config.toml
n_kv_head = 2
lr_mult_qkv = 0.7
lr_mult_o = 1.3
steps = 3637
Each number is 500 + 40 x the weight over its row's rms, rounded and kept within 0 to 999. Layers, rows and columns count from 0. Numbers have three digits each. The size before them is the row's rms in percent of the matrix's.

# layer 7 MLP gate, 1280x384, rms 0.0755, rows 70-106, columns 128-255
088:501488456494543478508494469460492512471539504420505500538550516563504485481505493472465548459476509538495491511468465507524469481433434536495492555518446434507519476457608529552524485544473509507498394398476503502523525516485431479486509440485465490479463492432503500529485565501516526531509482544489588490493503510482559579541579481487469522535451503568437525540489512525464416512464
090:531463563572483482616512468436515532469490509480490537463546448458475534520428514517498568495515546524475509528501567485418483506551540573478517504512475454539488480509509505551583529517497460438539568485524502562575390428474548477451473482499480557478468482473467440566491570508531522493542524527523524477481427506519530490491483507480464414464463427514455487512498508482492530452428
091:539589489484489466527477506517455509519522551521494487497508496574459574509537455460465537445482501502526479524515502522481417509465548568532435554511486517468481507473510500466504471444504447501428512523503497440586438524448521501393574506497550403534517428562440459486510499484586476509449536479538552431458490537499530517524505503466491484493565454562505557497473487594466502485526
097:476520502518518541541529524571519537498484516439486574496498566494457482555467500487614585521542412501518550529457477481542541548521536499490537568481531481465544535496445489512509539541479543427514497527505495476550427569469497503541537417494502566458540453572453529466449537563515564541505582538508513470557468492454500497537550485485425520561535503408548527546463489449575522512533
089:410481492536486498482439512523532526449521528491492530563433519485527524572528521507482461440524488457490528424451497426512449536496457496517512463541468492525516436502532501458463489443499550483470498462500479504530434445502435536535543506504457547517543495415438472514440514504533576540453512446526492479528565479449475510472534496503457473545568528453503413471571466453474535485487
102:543545508530512455502514492564514524461441482475451557525513507445531482463502463466540464507517545488489546467520470605479555481481474511506514513452530556447564451480555528548477419551539542464486489487546476446451563506513515491525512534468477559456504555518527496522472529508521433457560496524479534531515511525502471518572543442474470509510612465477545500497496485479589499496490
103:455481535463513473460523511508468440466507515517447505481519464486518566482500518585487550487539533478493430505504507498477462534455464547501507581541495449459512551573509488457436540456523446527460502503541383499452534518476497411453599493447504531463543461477463501439480476530458465545492555464588505521527454523532490494517433495457535526512553538492428391589391512462480521590424
109:455564521449465475457567452581514470526543531501465563484493521511537467529452462463515461381503450503543564530557491501537565530599515493513475459533537467521522472449533492553467488501521442489502360496493464564545494498421458509565480490546485495525495500461466463475498461542511468483459493491520505505522499522439457505516474436492494449573523533475471538467495493455574475477545
109:563471482502597436534420525511387471503518512485471446510512497537593521562556482461505527474407515456599467471487429466485496445478530510511538455511403531495518496514498505445496504551488457530440544541491489451550448505488559497478493448510485552453494508510524462499501579526518449517536499509480457437431488526510487484489527542506559527431422572539468494479503476442518455560448
102:524491527474524428552551480480532525582446508546504499527487503449485520474494479531421511468519441415586458454505493465510459516519586464564463476494501424514525431484504509510467403434538490440498491503493530498482549496527554551534517482540536483496505423482537486510454443530624521519500472533495539513496493482499488466488506454423535460466484511511538554498444550520493468559499
098:467463449544440459538489496507475515443455521449560427499498489444475473402496551463519457497492467509524448580480493510458480510538505476461521552502483525413508524510418494496431541509579546498509460510468515492447513498490487449522440526508518495484571488552458447501490468496560549448417476466557426488487507408546454385585548461545421560496523546483497498599513518471450530498458
099:517610512483549533513469525512436426557469529485539497445489478569439423494429510467588531546494487484480449445464463493530473580511546538517512526526485531441434399534567516532434466517488457513425515484541536527569477503502473513498503521526481525517420498430468474487446577488530562493482426494498501443510490448516489480491490467494418405526545515451465560473494476472564463521518
109:541531497478443459487527493402491465500513543412412567432546512495491533527523567482516487522492548481538429526476440448433500501429495528480540471487496504504486492455560537470453508578436499515524486530451425513521547405497545525430468502541477434425478490455462544433466455544488539477489499500490489451459503522526531522557542445459459490471434612477475449542579487546456492451461
098:541539485535507480484444456448571467487517567363550446519453478421578469594490506530492523560469515496510537599483548432437543529437531510516569567540489539504388492531575525459553467532503500523500509540476452462499492495506502516529498510524521478493510486514487498519431532522522479547536528503442488470509482519538581428519488503449606455535498497524514437493573582553467504508480
091:533492540476435564437490437402460480562522561589567480515441486478501530462502501430550444518506485531468421483497519514563458494496533571470511473518463546498511415432475527481498505583440459483560481504422510448510532525488473453436499543463545496513505496517475529462513555523448532473505533528508478497522504473523465522517527502529494516510494476509504515520488474571511493417539
098:494489486543480564482445513443529435490561455435513496445453507467515495516520556458516466520550517519523541544468478521527463492418540527540549546501512548460548511485401512491516503539441585481475563478498469503507525547464529552428532518548501521530503430507502458432511497389534525529467464571513524458453550488539471509528482485409497500534411474467522508541471539510561471504483
102:473511524523493553543535493525512501513483524545497505551465533387479528541527442450456488500521426493496494479516467514458488449516440416511472427554450470484534520580426515483547461540467482498449444504525481553507505533506554526619534435534545607484498481507548443467523547510433541499545538563509512581455531515461546458515566551470471513489520472534524479470479565461493400520456
098:525594549478532531570457502534554528550561445508462484450522466571551509521448534430444519517393479581505513495480452574480500501465471495493497477535454534483425500560517492438544523542523497487468527511477543524529487477472458509513484517493551530472479506504472486516562585503386469531443454519537530517534505450499476479565519540473531490493444408526483526520452512478456466470458
095:497573566542442491518475516473507493568473532528555512501519549438498494464480534477583491499516458473537510467454527473518576444443463505553476501472548485542498508509466501462448494522560506484558498560514539570486524468468544498459519509480454515476485475565502444509482485522479507457479453442565453479522489464482580489480537492507454541471462453494532533448437504472496532503410
104:512504489488485477475476491513462524450499543534452489511539491504460533445521526564375525525460490533532504572531479485458478429466599489535527485489462485509500494453548455457479512464518483495459494430454466452550502480487518503484504551537479609544515548459550527540481596456501458553486503563454423473548505499528496591492477523525509545555497521542499566480519530470513457482533
092:488530471462540509520524467504435470568518521446506398523510471492579477514475505510520504484489503545474503500484472498487537525478492505498458549454418458577535567507452528505436512480570545491432463504465536508531514469500488478481551542499460494520493487470507435518526552487450491488513574521521499472479503579465535458556513567522533484568482492517455509524548458484534592550507
106:483533502466591524487484467492507495554452471452482554498499519497511567472567512481492498486506552536468448535548537445487569472496487454439548529533549489500578546502600575427500481554580474529443517563512485532472504465545484544541420559462481491489531461526440526521541487564511484525521509538488504484529486511539523454465523529492505443475520495464543487552561476480522467506504
088:431454502514516507461490482464528456422496461532472457592521501438533499508470495499568572469524478547506544440535578540564488483536530526553478515521515478494534510460390474545506446500521425501539490518424504460487517461520478545483444516506546529440513512570470312506518598473548485498514531556528488434492529494504541511458486432483502552582518435517479484474477448561512481500484
092:493514488538526534540502554570495443466499529527496548493506438457496472551446501466495555522532430545466559550513442450536504452543387525520453440471466503559417490464510456448519591518495460535434531577429552448517483556480487561499463478528488436471546507508526487495484520520475443462481549527534525522473463523496511505525458528530526534459473552477426496503459486480442541411482
106:449514499481558537491539489429489512569529483508514488534501523554522513528529494501547525457448445532453436576485593522535463430516552495456596533444553475483518418495512460478491495463391495540510427533438466509500453514462483455464512507551516510512439516506513531534519499486494540537551444498468517442541534472550479495467545511514580504534468534489482517493453482478515596531463
101:498424471531550552517510503469556535564533432517456599442607515543509497475514506483572506453491552441517443485534549504446567444506579461549496535512448556528488479415443507500495481493586577464498500470461501446514558455536462471521505489419566509449475494478469505528480528461523532461466460508527507479461514517511512514569498455535500424540533537510523467449407561410564496461459
101:549550543478475424453520517478490517543478545449470513445522509422548453516414511477506578448561428525446511464511426552524570474533490462497450476503482524455492544520491452458556522478461542411420578527506456515556536549442532473525562505484498523445468477515471491444478563506439429466549497533434589497516474470470481424560450530474466489491495446527490484497471528469488492526542
094:421470423446486459498521496485488484434509530504402549475535455457499436519458508449536524534519474483576450442475500483448516476509520550426402434460531477541467576500562495429566541488502464511489486450495478513459500480532543505491478527528528495456501496556534492492460524521500546558553465585513449449537537490537476477409601430457544519419526487458505499502548485497487552457561
108:517474491605488539511508474522495530472504500517477475506518506570548480493572544496457480543457504497503520539502560478450472500463486523510502467497434452422455460599464510533459558438485495541477496537523465573449468479523455496484549504523443522507541475404519470616463551514545487458425386499511451484577533502544489554529493518537424464454482443472520473483441482456574473563527
087:552493415479510464468471510530518555439507483445503500521449453483502557551470485510568572519507485463439486549532510500420470511502480497492519509487474587487497441503482499531491500534543431520475522488532575501456521515443526514502539434522447399562544506488506486434454512431490556502444537517484559489535575524504463404457554527439513472513494434435574537530429540494420535371506
102:513543564471545495518492555521487489481465540511447511443450439491456498462490529527479457471395432519556542501470544453493571523503475451520429469494546471503507491475465502424388584520482496469523501417472514499486485472463497519507506522518571526480472467496531487495516535470451471569554487553521497478487526476552490429528537455524404536473494524450465442594526526463537492446484
097:558588507477543502547457554528494490479445509544508515537501505544467470527429475586476471455447455515508448464519505460505529400496441509407532468586466466468546452477501501531461457537411451455479506616512473486493537464462499473555499513496527526542514459495519487506507476512534546500470482488505510532525492505448547480560561498468509475467515451502483448472559489512436487516503
092:480475435508494536497437477559440477482471545543536515445525497457439516494443497543463453495504461497564529545407488449535534497514504502485459479429447494521570490505493549571545469422483560454471576430520511456502477506452494485444489543487529512525507503579510441510508516456534506590563504475482553440469503521492570460532500467495553541499519479519523559491486524454511558465508
101:493528436479496437521527479417499494476487496496509499522536599510381437475539482502589459508437465475479481492452522479499443503515570495488491472479563539413597518503457466555493563528536468578530523445529456482505507516471524516536498528547541554575519488530472508502480512539520510529480514495552524456451492458443509526475496428498486540521516523484566588456538468468459538474565
105:498524460451494553486514513523501480526463537479467539506478504506492510587527538513426517488545448476469531541486527512490484535422447466462480584447505407485535523575482552469490518486496478537497573551600437562497471494494556483448448479493502512463470492493543527467537514539452458462538541475513527479489489532513510532595468505478475522540465436494494499568496563546555479493522
089:502537537480442525486431548444544508580521481509560458537544526447470481577460501558483432526475440523413511487509496573481488417458559483468509539441548530530502503529514451495557462487465502554455488503504499490509494451510513507481508441522477485406508542501473502531454463546560545504526437505554478451521533488481577496479453534563480526495503530444541486558511487433509431484504
100:502491502508430529515479497495471522528533519506526506558485446542463534598428493491530500486527519441559516466430412496525594449462484579490485544469497492558521452511451471538515447473507494501531432494477509484467378465499557475475558514486564506535520487484428509467476487477524445476524538499455517506499470495429498521470497531574484550380508529407449541405545518481485501540479
# layer 7 MLP up, 1280x384, rms 0.077, rows 70-105, columns 128-255
092:552516547510460469546520472482550579527415493549544556543572564495500469462537517483562509520480484524529522521504517490514510501485534404475489526413521478587468536456538484496520485555444441477469417584483484463429481461486475557480429503437462474506499472568559477497434487443510465445487463590531481482554481481558599468530511502499526433580476577490477485479562546491535517408551
096:499433513479466449537492474578575508500523491452475540526516473562547507496478561527516562433516493462456501472507489501425481521472472573458525582505522536510535429470537545493508514566525493433536458553507519511557496496470541462481536491519479466471498473464499529526476563497429505478480571552554485509565470530420543551523444481479483439523488432475476559465529521509479538529451
092:452525442467527472516500478455461535571508519432430426502506503509534494485505510552427526488457408550469476490542540496532524473425488488475515458471489599594444430507441502543459476517528531562451479478559521442432514500472481455486579546509479483536471484526438528555531441479525471552437458408495479534543501545485502506494466459413494471471446504543522470508429498519403529494522
098:519436509499522452525432553472497442486467476538559480462530485489516529481498536629495471522431479560466463483549469429489556497490482488502444452581548548530497433553524511502400514556588511503564494471518563481489533493497481503512530547490470490503540582500506523464467477483495471457548497515438466529457540506507489585475491456467549393495467487577508472495504474478416492546462
098:455486476558492466530555514437495564546442508570488456481573488510544591468444479478507479516520564542537500491509485574518505494553514565467431493487455546506486519522505526565465512532483497477459544505529473477542511560548526445504529543419514426474523516512434506461470551460492506512595531480484413507501504482401566564499534524496506491465498521531495481555502458468492481468512
104:473492456509439450505520501601520552488451501563483588538531459468525516528533503422461478490434495454481510587460488485433514457480508412536516441494521470415494468496624454513514508487524551464511424569450470498484547576520543442523453499532507539488468452567533462483503445550452449489529453546579466533514499555537465502620489444532526407490527558483496500570506515446573497440571
102:522517434479554428541537530494543522487518457479572470567471468557435511538536486496543435475499508496505477531515563469459475489549525472509426460452506494459566529521465500551513537478529505547520563532485493492520506510392489563490477473474565481521533506508498494517502515514456490527456474426543508399499407409476554454491456497543569473481561526542523495528494479476508443448514
105:479487484510555447488537454523562532422527520552521536522505495512490548540522568497443493482516505472520511495468535542504507490606496574516523523461471479501451524458496463499586505471493533474528521569499446526498467503475507483540530525437482547570484552531526413473499522570516488458458430523518460500485460512545438537503526471468509493552532514465430541549527531483477476577534
113:570515488539482514568422532501508504529514437554540449460515495512583527527458519419490548544492444454501511465508556465511501554539454502552494510517534525529440493523509489473505550469448442491453526449539534445534497523385534465518495475540539590453525462468497479492552477476446486547548521541536469499547520533474476509534503501445550488550469479457535438445471491527464536477435
095:475605574508512418598484493449588471599481458488564469487525496529541473500485509493481463546462471532495543478556502505484452498487573501474466415460517544515491467525547501518489453481477450510543521496476475471419446496545507510506520499491549439425506459486475575484430515457471468428554498495481502475553517481536435477449566510483508433551490413445504484481580574567554526504476
092:477574478504373540573488533547517511505543565493445477533493493569528490507465459500517561465584466510519552525513567452537466497498495563502459456489467485538520482488507484554500520518480502498487497524528511494521483558444438452461517525502514514578474544549506471528532421478517502531471462555516509460593502528511520483548517505482583494499488464527532544463436459446471388517495
103:478514508508574488519557573480501540474513528532520502531542530462540484499539512490512517465490533466527511494500525543429487422523470435476450515512526513475483558524518489529480579545505569527538469506541517619488541410474454473505466552577526508525594524490472582507611529503486504493497552555514440432568457521493578489463493482567465516480528487532503481476534471524495548504542
104:509451511499461517509488517471515469513524517518502468475486482529533505407499501466481419455507493522562563499491534531502445497477493462480441545464524465526536535478536521543526462421501479395482475559496522456539503515513439510531449544469471495443497469491528561494523499470449476501565467475436454461540515452511469508494475476441540500513494499453481500521552531481529432524480
097:571463505507484506517607508484536484454506513473543507435521588527550452435477518488498535502513471474393501477506548484470492607579504468567479516475460508488475498521523500395493597424528541523523557511508523542532528514487530509443519510503470638517566500494512559478518438470470491518550541468523505443476487520513550501462515533521544502482447474428490518474511542555486497548514
095:462513521536421614478457513571517560498483526455522472533512519475514497533496468452486492416469530443516480459551475486415528452496539540510578524511441535456524446476493540489472454514496527517527481484472475493536515567446519476554472546506420494490542550479462513501481376480438508459532516440524485487551527509561460444552509552443477460516487495511525524520557434523559527454608
100:497538491518515501488462476415469496472428447502512501554488490402552460569496487443480511468494549480545472564481503508464460515586520506511452556577496444478512539503481501485457485580492506590493533510549469486446498533472411525480532519489473495517418502544493536547563425493531562445515441553479497413480448431481491477491484470507471500574537592478470519456488505456583479460493
100:567461537551469554456500535464508466543527611474561541510486484563499492506482516513489470559494491493466566519490443510538527539493454549491521478515507519458513437553522524476470446473500487525535541499531510509497542460455459482481522526557540490530473534519450587596521469496576508554468486431457480407437534386521472455527567498536483457455472463463481452553436489548510451490449
098:561470523457522473561456474516480500511456485461486513552522406517439473435482580526519500474511502474497498543519517529519509543464519483515520539517517535562584537498483463435419527474547486461466585556515529474436501515469487483446498458383532537536448511462517525510513510429542468462474533477461463483554446474416524515455549523512444537539503455513461489499539500563537534475491
098:513486393532533467493463508463476530497343514507497496493469443524461439555522519516532471539467506494488497507551537537477523451485515541474448498488453507473509485487566521486531437544464507548537491517522468435548545583527447462520569508534519506503516506503550530520518524562439542523573502532434539507536600542526516435484455542452576434498517463520427581500506518510539497553482
097:526435563518499491500541389540521537493594540506498476463526480525477464469522459463494479429540518459475522483442522507497563455421460566398508480527477488561473397521498524421493506576492499541491514533499498567557478460504503539579472507452483504475458531520493500466450475461488455529462460574472488496421496486498406569563532522499402461550513461462581531503506456438531496484493
095:518541501511581479504415483501473485562475499459437461493376524513523484375500505540492497485560515488528544507532555481588529532557488542509496459514504514516514491525540515461450532522445491483472479531441566524506561482438406534431523607495489525448541506485536542541530463523556528498422536439438496472446469529493527488454510538544481445503562555508486521543474441492534522495500
106:474466444501487497497542484423530540515538455464505507453477482440488514520571551553456515481520532518479556515520446479509530553441490487388526489514552543561530487549519491461506563555538471609454504484486467571533504530507602499572487493529469500491545504541563581518497500459541513517509555519425482459595535527516383502446592544513534524452501535537521516514476558530528509503403
093:536521513518554511564487484496506516550452515441447528514474528497497566509457449445426501480453460483396514445493474450488517469473439506486555497453527456464500533498596529509482509611505524511461522483548451509554543482547506537524548478477604535465566446488421455507492495461478472463456463501466488481494533453466474538541475487478542460440533495525508474537498559454428504502526
094:544478498528547458455547523449477577560569490464502485511508508558505585460506468455511424462483524512443471506515567540527525504559553533514502510494536486473494455469496540500488546562582465475484477446503439544594471526486490513507455481480571428526536568530409435488392514466499469551551585490533559474504487450442499561458508481474549485510558533519610509450534491476502470493541
099:492535481509525583528502508457462455586496491496461500500479498566522562513497531459498553478480499512573538517499477499516518512511527475509464507525533423564507427506516450495477513504500526484436517555512568574488482470555542465439522548511544449538532490565549522531453490524428531491528489549557460443531517541452461460535536548519521451503502543551523559529534440498581449530517
102:508552519460466543498501502458411527519519523432469517530574581509448504539440513576481485556414535516467519518523480498561521578532462536491479457461505544468471476440485512578525539543518574532449499561508481593469537431455499481514468507472555517484510524516518465541552449512488502501508488562514441490395532525485488482587469547418499500522541480442453451519460561435457414540466
097:466436468544510468494477449511486529556517457457512500496458507488558491499473511540525467526477515509565499460498496541383463507476538456472575444467521462531506436520535463481479485476521504495515471469573505468513489453456476522529550471491498453484461527502478523466439542498548457479522499475541517500490455508509533538517434508416510487455485487532513549439466486595537506447481
094:468472445443587521458505502596529491513406509478531598416492499481498569503515513498463530540507549431479552466506534515561470583481501489540471401511460485474478472478470494495504499513506517546519489461501469490526436453582411533479488570539472527559502508579512475473506371477474497543534499521469476506500548516499517518455474507515490455582613509487420525540488513560507520460547
105:511443545505605513503474498440506579507507457507413507516545503578512511527551480470487474495440494523561529562558432490568514526522546471492502520506514457531435499442458493442521487485451486533417498445560507472477496531501496474472455525539520455523562473466568540635546482494443533482516544583395569485494523487529578482503539511524493555449537538445441442480550518563481493557520
096:445529533516475523535523449537563446519509483443464540591540439504465434482561494489520532444514446482498421493550491430476519457472525482451463528589501459519564497438469447629465469493377564460490555490439535539554486448507543448426504545530516451522459547523457522441491493525490481515549542460533505512568466492445531514459496480492519476497568603471427488434537449483524539529471
099:434509487446490470524513451489549503437511520465409415460477449485465523489496485547503499494480511540520483524475493461428481438494563496495489518541472573484505478477580477518471414537503475497528458501501564561441435496526468506508490461466489517505439535467551452559581519407491534503526455483527514527516534514552502557545523475448563536493535518448541573533497477515440498495515
095:497452400476477494471492445470486500495473514515541449448465519587490528429550491535528533544402516559502402520530485477587489494511504504508524534498555478490462452588459527515529537542468548499492461504523518517505513477575517540480460485414526540489542456556516513492467494586519529536498525551473462533460496507567502537495451546504541465497562460427508512483462395410498539548528
092:559443507491465451515514498482509545490473501472436508451496514466532502538451509465486564510524571521526459557523500417548444500407428406512456575474480486435570559537499482459540530446580502503496492550409541524459505513464506497456495501503508473453464504510437519478515484495553484508494518538474427481409563545610512481492534504542438473522528447504452563492477499550476491471477
103:445511490517558483540495494460556476469449514514545583504509544555466537459546513475492576520454510528500506512519489483453452597482457454482518522484571493435529576434460526567428542494573491508539467510527511514524549448475518569512498468445526505506544498492483496461496532502543490499410479551412538583503418500472542500552547528575540473516488495534532600467508503469471540573478
103:485477533505468531485508442451510453517596493449489496465496486537457481511449517511537551574606550507453500585573464523548507539496483437488460528559464542450547469508547519508498512517469502560502563498494490442453491477468579430477476539500458477531488516517484497489444450515493558533486477493492539481425511478479426491484476486489498456424623524534572582450502484451536466438501
098:463431449512532510448483526465551527529469460526544492465492483526547509473580513533564526490543529504470501515511551515501504575581473478512514470513440557491438487528565483586503433477471512492434518459509501514548499502544576489494482463496512456574476447483519516550552587514503449532500562475477477453479430468537515490502504423562502454505540438516517487513490448514485483542485
# layer 7 MLP down (transposed), 1280x384, rms 0.0684, rows 70-105, columns 128-255
095:468563517509514468492481478464459460495541468510465515532474416483507471532512430524441516518543569532474569425514489531454478541529465537482505558543434484480476455469526494543451536485417476445491495593510470492561472542570535489498443454508426496516501489501523504552450497521451545469508516480447561448474522432475482493477501496474419555509508487480498510531510523522526505493441
092:531497464488465556491531514446501472567435429547488562524520434505432537511469450531530513495473537484531587537461484472510549478544471479517493499487444558491523538490501554514483528511553499506555522370483522444496506475489477464474498399464518512531470488511542487503564460470497524518474435458461553519493490583480526484461515453533492432490555543501439479536609454363468492458499
089:579491489470536471420471494487495490506417591481508515420444476579506470500485512512545460503509466509464519459506492488514471522510434480519528506482468491516534467539534548547538538445484599530500524554567464429505423543463531557627520491514477566565487502486485465522523492464533520512466527466492533511502572503488505501494484491562519527541515481524459527511543485405555495445569
094:528521536482492500562526573511567576442545541553532471534482536523541551478454484437572544538548517471508497490560524469543548568499515446522575455494479426528557503447517471495483535403506474532539488557441504567538531473463512465426549456478546446483473511516505488471571541485439514445484479514502523496525559538481531459495501504476574514457508437520517449554494550488480464517482
081:479533472434500482521489486452460501451506461514533458410511506488543504505456530417484419474479488546526480543475476483465481580558512446457510498518543476529477511471429495498566483488544468483526516530492457524492522448540553496518537543507411587463503505515449465448484432438485507610527474515475459497482483488509468469493435542524498570558453527481549475470479529506520464576542
105:533497497536415497474452530513504492570587438495473493523481481456514530467523530522460548533496502479541431464482523549544554529455499493561525560527525482470502507490534480537485488540485520414569481450526475465498549519452463517506580538502467551399426497486544426561547469531584433505466565518552563535523578526483486527504482465485419462535571453518513584486428504519512580544534
100:519480495564499471527529445477491478434582497457407511519490513460492447563561536568594508482458503542470521523478466520523547493546506512505582525458523495468526528480453475507558482411475499557498439529507521389514466476499494513530480477514483508464522514479465492447417485459564571509490521466549448506529497511489564433428502491516510519509457469512516462425496524483535429487505
106:500520464580502515433533469514466529502502579456460470494471448494518558461431417493487515470465493458472550474478523572464493520534490572550522462528506536484483521583454556554437527524508469451489557602514481507534514570487496457547476538559621493571528516491477479483457532507469531523532473513485524483495524531504479488467447420525473541487564547428522461438496497445431545485484
102:561521468545508517464442554483439465536414559434504477505505485531565508415531552507455539488453503464478503439464503535481536537526475549486570514470436551492384484495527532549446482534439536501591548526486468467475507526448522477525487459568533516590503528438447524557505474476439515499548521529519495496500527469487551507473541485517558470552502526554445580424553498520514523521556
100:526499484544519489436503445627526495324437495539467489503507449469531438503489499500525477562519453491451525511459471435511524587563479531481490497529467565440517373513470547492497469521454555509551514469528549474485498581459477408498550497445523565537502482520458516578515540494533421545485472546536498471553583538501472534539463499482470478456447443511448535460521497526538454516458
100:417543491530438490448475448499498531520492463438484525523510497558490478519448461537538531494530488557457596495475472502496455554470524545509564527520454457545488466460516447555508530498499450539522457524518488401539485521421543506490548491467469518524458567478493424557495512465477418495509520512503564442547479517417499453504538581472463505514506458491495494522505478500475593492455
104:466429516483467554492409587479427492595487519506529454459487471563462511404437352494517575524427423517521546504434564577470564587508452489512521581553464467489544517535432392473501491520468497501471515540520489532512526479557463492540560443483479460458526521534530509473453462545464482489497508498473498517451444477504475495456456456501528459490496526487489552549527597546511440569521
107:477499541501565511432487493504507548578467499538438536566403461490594534566476462497593480461439477515476447521517498504579497441495489527518445493507485476507486491524483561443520504479478535453499478538588556510519537556422506490442504590519531495550508541541467476457467567404491508485505662470467448471418491459540501462484519518541487541507449507525450475501472572505498518488559
101:497518441510509478517558520566537448438456447483432530448462479543538491466472475513538434468481568471548536505493566544515475496535510552576420497433557498471456497484540549491465519534499506524518575447497432543541487445536501496479478510501549478507518437484551514511514501516492485469550449484509513475456551442509464538578522469480518523494551482521502487497540495584502567517517
092:542404488509520487532475545518547472486468462456499507496560503516425504501475501558560490470519476538532532517522520511540505541557406446528502502392562520446509468463522535483586468509429470494479440427568487479529481501551468485511470475380532543582462547449559458524432548558534520410439553461489555518553512476474497551451491441511560527520498459478466508589519497510476483517516
101:447509461414508464547601445538462440501460531531538533458499474516495503516477473502538574571517431532456547514479448429542541467508461518527499516527472537516482504513469490584598501516488546523450444443461515528443480490491486528458571504473429414445585512539531472525470516510491442456446505456608573515504479497518493535514518497425530519445433481486483499501451455533470489518495
102:549507507479461503537568544467502525510518489484538508568479465473491547511543517544480474524513514496527545475478488496514488506535441532543480482520526491487505466488468460525418561547461454488452559465497488584438438535460519460523500547530501476499473504480515554446526445441490503485509446533490515456479497561451440564478514547498525491563569503462590439465488474564530486470492
098:485495507519470586486506496524406517529514457519589485440512495500537535534527444468463453455449498539545516439502497471491503487454517455504551432492500526421412483504482483505544483508497584410450497483557455517498458488480481496417526513505490494502517511423474559562512486465447492484475463532517500456512544433415503458447494519503513468509446517455454525470479530471469511516525
090:448471497473429535523525513479554442457501504498461461450449417465508435508478456508443417484478470502523448489512503484536565597445554515451527522438541466481521516512520553448449537450501419503451475448549462531560451389511462542493515515470487489516488564458538473494534437442480465519526495556495501590497472461481502526546471474418485517530472526484558484522549475499566513519577
099:485493554545561519374481454524492465480447498479501492461492473482542471467556397506452540460508450532484510493485555413524479468544520499509449492456470459440487471485489456492447433461466415508480499468458513489486538494496457524567488529499500467513510414606501470548446542523545475511463426426504449531548463502522515493513559554535459437534487503513571536519545523474545516492526
098:500494506545520536532528495529541468577475507430517531514431448460515502489494522540528511499495535502502488523474494462537473474531558531536481495440496524454477466509526524505467531532461442513569518565523500505568478546504408469561483499482510519506518571549472513585486509446536457472513536474531537451427417525481471486548517505474565494454546448509494476475458514553518492464539
100:538557499522552489414507628529549491534504484489466516474508494503436538511516496527481495481439442536512544450475528438515522439473560476544464508539586574486566466518500415507501553519461393502382471464533475495486475531532561520516435501513510508549477482539454505508517563482439537545499504556513508442493441530573416512488580498566462482457434470548482499446540477439506551449421
092:512483536507515552521476489580518463544466421571499499495494545473479523493488512549521555456493499489462524425459520492494453532495530538442462436485453551491546451482429485415554494555548435521521499462530534530460521532499554412513499448545466480495446529600527546528510550395522471565554423507497500526610465509467512506510503511473509547539522472479516514471513500555541527584434
095:485522472532412521489471478432532562553522482411526486560545545564514452581553561448510448489481471520479528536530518503559480480533501507482421397497485494476452474542563487522481521490453499464567518510449496472478554470454527574537474557494536560506495541492427547547488494460491466547453571484475551481521462557558503527466465487486514483469542579467489386560518467494458471579494
097:465453517508447513508594488471539507512495503517500538570550451504498524464556444486482499474470467520435484488546568450489486483495423492495502504600508557485466499434437485511491450486531499498396532371520528538512532457523482494540548524474430441501484490492508571540445477541531481510540547534464511489531500507418563498476413430469523469498475510475524492526488545535524490403479
104:546483541489597513496529547534558452527425476496518533595521533566467541546497557557438511453589519482520500506403515563454492473527418481519472464488499470441415490538405509511537498491499539518524502470441509564550512465516456476560520496487506446518498560422481550478430535516465480497514435529582569450563547517578431435575516477510507466513464510464508530465428548469544472510516
106:444447480542428564538491444446528538502436429453528496470537473592506501445534441496490506544549476475555483533556508527507443538481461573512473404512458475526466479506542488554492431519519456465533486468504522499510479471573492497533453511471525498584452511499496489534479487527515422484484548513421488548538469526493411523550495448572506528512563503466512482534532537521496555409498
092:521452448546472470472511520525484436507567512449482532598490535494489454497551543461552506567582489450431518559537496478491469452515466429532418484484489519457504533550489464486489470531529468463534550537490511544507485514497578498531546561512568530470459496475417437603552513542492534460489484532484496506508473522504549468575490442439477485484582429488491505529528451410461486424533
106:481554516477456445569517493505472552492455534436482457418513528485501520518503480515567402515492517499544541482414475507546562503525483516504447534432506487496519430508494491513517519489497466485482506496483613554516516525519490510434442564532473504506503510491508520415569493545550480504460546529498561560539593497481464538494477433562487516490534527564532521474523492556482494507525
085:528488497531530536490497542504441551508510575502458499496445479487462504534419458481480451467550492546422524432447528531522466470493617501505573493481475476470484538516432553503518553604503411540474544518443556545458514496425545497539505454480509477468509508553560563507487481528410496447422451495530477547547500450499452482484536519472549564541485496481499515481520511499547507574503
105:493466481512505472474507484469583457490488509465425517509482510483486487480531441529515528486425458527520511540546583547522471492494548462509440532560433442503517542579474457530528533549501479443516489426438502522546430450476560481564461508504523469507452550496538438505564551509421502527494543545539468527529466518483505450537469476457534526500529480451514522540370477571531472534492
101:481522499513535597502494541573474527408515508507549547537499530501512413422504492555486496538447493533432465433476544492511500478556518465466505485450557532509571511478573494467529464563522428557513492456480595479490472529501478521491559509468469497471469504502531411507490423462500558487512441472496532482548429485415461490434566543498494470477466614547535590487485563553450496574462
100:466474488459477481565439500435490474506461460468480543550494470468461485465449512518526451562459441425474506547478483429467465503520512549576515431532482509555558503500535519430489489464510456361497516447472500489553529450474513491458487457508507433470460449537493499524456515465473526449543535489448501598556480506521536457469520548435492491512470576518500476444467528442556480469512
106:458492476490492445465559562525438496457537472423502470487546410489505433470500553580555467532466465426480487507492551494488489557509506550517441453580516507479481504550580523496412469469567506510497506486465506527505474424451503464508514497581525379559484488488483513514472499447506502458479501473511481493514569501498494477491483513567457482491526475531564591478508469503526479526487
105:429415549461503470510517417473557483485515439472484516470575493510545470471461495494493539503482525486555532518474586498526501564468502499512485489485491518543481449517524508442452486486474495533559481460558447516552534503560461483544542507553512450571571493469475561552554510505484539539509504487525506507572470560526508493483466489496518452497415502458542562442589487503487554532505
081:486534539549543528520560481578441486479536538532496552479468538479514485480483535517498540539543478512501535490534486521435514493408515546419460489435479516505485500465491554557478448539499489506479469505506570577461457455477558523518545545460425491551523527489392488475518492412506478446521467547434493511455557497509549392495502487489512502485417481504432570548487506593540587571536